{"head_dim": 32, "intermediate_size": 1536, "norm": "layernorm", "tie_word_embeddings": false, "init": "normal", "lr_head": 0.0075, "schedule": "wsd", "decay_fraction": 1.0, "train_tokens": 824600000}
Each number is 50 + 12 x the weight over its row's rms, rounded and kept within 0 to 99. Layers, rows and columns count from 0. The size before them is the row's rms in percent of the matrix's.

# layer 3 MLP up, 1536x192, rms 0.231, rows 514-564, columns 64-127
104:36 56 17 61 59 59 69 57 60 29 74 47 59 60 48 38 39 45 31 46 29 53 72 40 32 31 61 50 55 39 47 51 58 41 67 51 51 40 51 41 27 26 74 75 40 42 45 86 41 52 70 32 54 43 25 37 39 56 61 47 50 52 47 40
102:27 57 54 65 57 74 54 53 65 50 74 39 53 26 58 54 34 46 69 45 36 38 39 52 38 44 58 50 48 44 55 61 43 76 61 39 49 48 28 50 55 59 46 52 42 43 49 46 60 30 69 53 58 59 39 78 55 42 37 51 53 60 39 40
106:30 50 48 49 68 51 55 59 53 60 48 58 52 55 54 62 68 47 50 51 74 37 46 58 42 49 37 63 56 50 53 58 50 36 43 53 70 43 48 56 40 80 44 66 37 42 41 51 59 52 76 29 28 60 43 28 54 51 47 54 52 60 49 48
107:28 81 39 45 69 56 40 48 42 51 63 39 50 42 39 35 43 35 56 47 46 33 51 43 63 37 47 54 53 47 32 46 41 38 49 37 60 36 42 57 65 41 48 50 44 48 49 35 55 55 49 55 56 57 53 63 65 58 45 29 47 47 54 59
101:57 53 46 48 54 36 47 43 41 33 41 56 51 43 39 56 65 39 29 59 49 26 32 32 54 81 47 37 31 39 60 58 53 47 64 55 43 48 70 65 34 38 49 51 61 46 35 48 34 36 42 80 26 62 39 49 55 47 57 44 40 56 35 30
092:34 55 63 60 50 48 66 31 40 40 59 61 65 64 56 56 57 54 19 57 14 34 45 49 44 37 50 46 27 53 28 52 43 18 51 64 50 49 39 56 48 76 51 41 66 41 59 51 58 49 74 47 53 36 51 54 59 50 64 78 64 71 56 49
103:61 43 46 63 19 57 47 45 45 40 42 57 46 71 49 54 51 59 56 45 61 40 42 60 63 50 59 40 63 54 59 25 60 50 31 55 54 65 48 62 37 31 51 68 34 52 56 38 46 49 59 59 32 50 53 43 47 65 64 56 60 75 51 44
101:51 57 49 30 65 62 46 51 56 53 66 40 73 58 60 42 41 45 65 36 20 57 49 59 42 51 63 50 76 49 54 66 54 50 53 85 57 68 46 54 62 70 60 52 43 49 68 34 57 41 50 53 60 54 47 59 50 70 38 48 52 55 47 37
101:40 57 48 48 58 36 35 30 49 52 58 43 45 71 55 69 40 58 70 59 54 50 29 62 67 51 61 43 52 49 49 56 46 41 41 66 61 61 52 44 56 42 66 32 46 33 62 62 32 59 54 45 45 70 44 67 55 41 43 46 47 46 39 56
109:49 66 48 56 51 35 67 40 45 50 54 52 52 49 76 66 54 45 71 42 31 86 42 31 54 75 52 57 39 57 67 30 46 73 55 49 65 69 24 41 32 64 51 62 47 41 47 50 42 59 44 37 46 57 53 42 41 66 65 71 46 49 57 43
094:62 67 46 74 63 46 47 68 59 27 59 59 43 52 65 43 49 38 45 49 61 83 29 25 32 28 53 58 40 45 50 53 52 45 50 72 54 67 69 50 41 43 47 69 54 40 62 37 43 51 61 51 55 44 42 77 65 32 57 74 52 35 41 65
110:38 76 56 39 48 37 46 38 40 51 56 60 38 56 46 64 65 43 51 34 51 70 55 51 50 25 52 52 45 32 53 57 61 47 36 54 46 43 54 76 52 20 63 45 33 71 49 24 52 52 49 37 62 34 57 60 44 51 24 37 64 33 59 36
107:23 41 60 54 39 65 20 60 51 31 33 62 42 48 49 36 52 31 70 48 29 39 55 57 52 21 42 57 47 38 51 52 48 29 51 49 70 43 56 29 46 47 65 60 38 40 53 69 63 37 49 28 56 35 65 25 54 45 56 43 45 61 52 60
099:50 40 54 57 36 52 54 32 58 44 57 78 39 37 52 78 53 67 75 40 50 52 40 53 62 31 70 58 39 58 51 38 46 45 46 67 54 56 38 56 38 45 75 61 32 21 48 40 65 56 60 59 58 60 32 48 48 36 58 54 49 51 52 58
109:33 60 49 60 45 58 35 50 22 54 70 57 50 56 51 45 50 57 58 52 34 50 63 50 57 43 70 78 59 41 70 59 36 51 50 21 45 37 60 43 40 64 31 51 64 68 63 51 63 71 61 50 47 57 62 38 58 45 48 44 55 30 69 57
109:53 53 38 50 62 42 39 41 69 27 41 52 33 46 50 66 58 46 41 60 54 68 25 54 36 40 60 70 80 51 46 63 44 39 56 65 31 47 49 35 66 53 56 63 66 54 43 51 50 48 76 56 46 37 46 56 58 54 50 52 33 63 32 64
103:42 64 58 72 46 27 56 48 32 44 51 51 24 48 42 66 34 29 70 57 55 62 57 50 43 48 61 46 42 46 66 42 51 65 36 51 48 38 30 46 51 60 62 24 35 49 48 55 47 42 28 46 65 41 76 46 47 37 41 42 49 49 28 40
100:46 53 22 27 45 45 71 62 47 36 59 30 37 55 54 34 37 50 25 53 55 74 71 45 71 60 61 54 71 54 76 57 35 48 68 33 49 54 51 53 31 48 57 56 50 49 55 58 49 52 53 35 44 56 54 53 48 46 39 54 61 48 58 48
101:59 47 70 60 63 47 54 29 75 72 57 37 29 42 65 57 72 34 48 48 43 40 57 57 44 43 31 38 69 59 53 61 42 56 47 44 50 38 60 49 47 55 56 67 46 42 54 43 40 43 33 53 43 55 40 50 47 28 40 70 38 65 63 57
101:76 36 53 36 52 45 41 54 45 45 53 69 42 48 30 23 37 53 33 51 35 42 73 39 41 56 73 34 38 66 53 49 56 70 53 46 61 48 59 43 58 78 49 40 34 51 40 54 59 42 39 74 56 63 46 48 35 27 61 39 68 55 45 34
105:50 61 63 53 69 50 63 44 39 42 57 61 54 40 42 56 69 45 43 27 51 47 63 37 53 56 53 55 39 43 68 55 56 55 47 37 66 41 48 79 32 35 57 36 54 62 57 36 41 69 49 66 35 44 56 36 46 44 45 31 50 53 54 50
105:46 51 25 47 57 56 40 57 78 33 40 50 32 45 34 75 55 66 53 47 52 54 47 42 51 36 51 61 55 70 59 45 54 50 51 59 39 36 70 37 55 52 37 61 47 43 55 52 56 60 35 72 47 45 69 58 61 55 50 50 49 64 19 63
086:49 65 67 31 57 30 70 56 35 38 46 54 56 39 65 41 53 49 67 48 61 45 30 42 26 64 64 32 28 24 55 36 30 34 66 39 64 55 51 39 47 66 39 70 41 47 30 54 29 54 58 53 71 54 56 48 57 54 61 35 63 50 61 41
095:54 65 36 69 46 58 34 51 50 53 58 59 42 64 59 57 56 73 60 27 57 85 36 68 31 44 49 55 51 47 26 60 46 82 51 56 54 31 54 41 57 34 71 49 61 51 44 43 23 45 67 40 62 19 40 49 63 65 68 52 55 60 28 53
098:40 62 61 49 48 52 64 54 34 36 62 51 40 60 49 42 35 51 46 48 23 53 71 33 53 46 48 52 45 59 44 41 43 56 40 67 37 65 81 45 62 66 36 58 53 57 43 48 33 45 38 47 55 46 52 38 58 61 57 50 67 46 61 58
088:55 42 58 59 51 51 42 39 30 57 49 52 45 47 65 42 41 50 41 36 28 50 44 43 57 57 37 69 71 56 43 34 45 53 41 71 64 40 57 48 45 46 57 45 39 42 64 59 33 42 54 53 57 31 58 55 41 65 69 35 51 32 60 35
102:55 43 35 21 36 55 55 76 44 68 51 29 46 29 63 56 31 50 40 62 48 68 57 57 33 46 63 26 68 58 54 71 68 38 50 46 44 50 56 60 31 33 46 59 48 52 63 37 51 54 43 20 35 58 52 50 43 59 41 56 50 40 40 59
097:53 46 28 59 58 56 75 40 75 48 40 27 65 39 59 67 51 43 67 63 65 58 50 59 54 58 43 49 46 24 69 59 62 51 70 61 47 45 66 43 54 47 56 52 55 60 62 63 68 54 42 65 41 52 50 47 46 35 48 47 55 63 43 63
091:48 35 49 34 60 34 32 44 32 72 51 77 57 47 33 61 42 36 62 66 38 45 32 46 60 57 61 51 53 55 52 47 72 52 50 27 61 52 46 42 49 46 39 41 51 66 44 42 40 68 32 48 62 50 50 60 45 51 42 55 28 41 64 57
102:52 65 76 46 61 67 44 45 36 52 13 44 64 56 60 39 53 47 55 40 56 28 72 68 53 49 19 43 39 55 52 35 21 54 42 31 60 41 54 48 54 52 43 49 39 61 56 58 55 54 35 63 62 44 49 51 44 38 70 53 52 27 63 28
105:54 45 35 77 30 65 63 40 48 47 40 66 72 55 55 40 55 48 68 64 37 62 44 40 58 45 51 31 48 57 44 63 39 68 56 43 42 44 53 58 57 49 28 59 48 45 61 59 59 25 40 42 44 53 44 43 46 46 43 45 65 48 61 78
100:44 39 48 71 50 55 52 53 59 52 46 51 68 47 50 36 33 61 67 48 54 54 38 34 32 42 53 43 62 37 77 38 49 36 73 59 49 47 50 58 73 50 32 42 40 34 57 47 38 69 19 59 46 50 77 51 72 32 41 36 54 53 38 55
107:49 56 64 41 57 69 74 55 48 44 30 78 55 53 48 50 41 60 54 26 34 42 45 54 61 44 43 55 30 55 49 62 40 26 52 36 42 55 32 50 63 55 54 40 36 54 44 57 28 57 26 47 51 69 51 68 39 48 37 27 47 48 48 42
098:41 41 36 53 44 49 53 68 83 39 39 72 47 51 62 59 39 51 30 57 64 44 44 67 52 28 74 30 43 41 46 34 42 48 41 57 50 65 57 71 56 44 61 55 45 59 32 45 29 69 51 55 47 58 55 51 65 39 47 62 36 45 45 73
102:48 49 60 30 47 41 45 48 57 59 50 42 50 56 55 37 28 54 68 48 46 53 72 38 49 52 39 59 62 48 54 39 51 37 55 29 51 47 42 45 69 51 50 66 44 53 65 30 59 40 29 69 50 48 49 61 46 56 42 44 54 57 48 39
105:32 59 60 72 49 49 60 25 38 37 25 69 50 56 40 43 40 49 49 40 81 49 56 61 55 50 63 43 50 31 53 59 55 54 47 38 58 30 62 28 73 59 64 44 42 93 31 65 53 49 62 54 63 56 44 56 48 56 43 44 29 56 42 49
105:45 57 58 41 38 56 49 39 35 59 74 52 58 43 69 41 53 66 77 46 52 38 55 53 34 46 47 63 51 76 60 49 44 50 32 34 55 55 42 81 43 63 55 26 50 47 65 42 43 50 41 46 71 61 54 32 62 20 46 38 28 72 50 51
094:72 45 44 38 44 74 40 46 42 60 64 39 53 34 40 36 58 51 52 47 42 36 34 32 56 65 55 71 46 45 48 70 64 42 27 52 55 48 41 39 51 42 44 45 63 46 38 57 51 36 56 50 32 57 51 25 39 27 72 52 31 55 66 64
097:64 55 53 48 43 38 35 38 53 38 52 49 53 34 33 67 50 28 62 53 30 76 37 53 58 57 48 51 51 57 35 38 47 61 38 53 21 50 53 37 57 55 53 46 40 49 43 49 43 63 69 50 73 67 48 46 51 43 53 34 60 58 62 56
092:81 47 50 60 48 68 67 68 51 54 79 71 60 45 59 46 34 48 46 34 48 47 53 42 41 48 52 32 62 66 46 55 50 71 52 47 55 33 69 35 45 76 60 47 60 47 62 35 50 52 45 36 51 56 47 51 84 48 59 54 54 39 51 58
105:56 60 47 40 40 53 61 60 68 45 38 46 46 55 31 45 48 43 38 45 38 62 48 41 54 37 53 24 45 28 75 45 46 47 44 50 36 53 33 61 24 52 50 47 59 65 49 30 46 54 76 42 47 57 44 49 57 28 47 48 60 38 60 56
101:38 45 61 52 32 38 25 48 53 39 42 36 43 66 66 60 67 58 31 43 49 45 64 37 74 40 50 61 32 49 41 66 22 56 41 59 63 27 37 28 66 67 66 65 47 56 29 54 41 72 47 52 51 35 46 41 71 70 67 30 43 45 47 57
097:45 48 55 40 74 38 49 54 43 48 38 62 59 80 67 71 43 61 69 49 42 51 50 71 54 63 69 64 47 55 58 48 69 49 43 53 65 47 26 51 50 60 59 54 40 37 64 31 45 40 46 42 44 52 59 65 44 43 55 64 58 44 48 57
097:40 76 47 51 48 50 43 39 37 32 50 64 51 63 49 40 55 33 48 53 77 63 41 53 06 67 49 47 55 60 38 45 58 46 43 36 51 39 48 49 58 66 77 44 48 51 63 31 39 46 72 37 59 60 52 40 72 65 41 52 51 56 34 27
099:60 70 54 31 44 40 59 34 49 49 55 31 36 45 51 53 50 59 51 62 37 61 69 30 54 61 54 56 50 45 65 35 55 78 39 66 36 37 53 25 29 49 37 42 33 50 59 48 51 85 59 41 52 28 40 43 30 39 62 35 30 48 40 48
108:47 54 65 55 29 35 44 41 26 22 58 47 42 61 46 49 78 51 65 28 65 26 44 63 40 39 68 46 63 52 46 40 47 59 44 66 33 46 37 58 48 56 49 54 53 46 28 56 44 69 68 48 51 46 45 57 40 48 43 30 56 58 51 45
099:44 42 35 42 28 43 62 53 34 44 45 64 45 64 55 39 48 57 42 48 51 58 66 59 40 44 47 48 61 48 35 25 37 43 60 34 68 65 42 66 45 52 39 70 56 58 49 52 33 49 41 80 48 33 36 53 70 33 61 60 52 45 40 46
097:28 62 45 47 38 51 49 59 33 75 61 80 39 32 45 45 26 37 36 43 48 48 68 50 60 49 51 49 82 49 50 45 40 50 54 38 57 56 62 54 86 47 37 44 57 27 38 57 48 67 27 38 59 61 40 44 59 48 43 46 40 41 46 51
102:49 32 58 68 45 63 41 44 52 68 55 53 58 33 61 44 70 66 31 44 38 38 54 37 64 64 43 54 56 40 54 30 54 40 66 55 74 55 34 43 61 50 60 46 44 55 42 27 55 31 44 49 38 54 57 31 46 32 80 46 27 37 51 55
107:56 64 51 63 47 51 40 46 54 58 44 40 69 60 34 69 42 19 35 44 34 46 40 52 24 33 48 43 53 43 49 42 47 55 52 59 68 52 64 43 47 63 54 60 49 44 60 51 51 41 55 52 64 57 32 36 56 76 41 91 57 42 50 70
102:50 49 51 42 46 56 51 61 55 49 60 55 43 60 64 64 55 47 65 51 45 40 58 40 35 76 54 41 82 42 44 65 46 56 28 77 57 52 47 49 73 49 49 40 64 44 61 46 46 46 46 58 32 44 44 42 54 56 51 46 54 61 49 53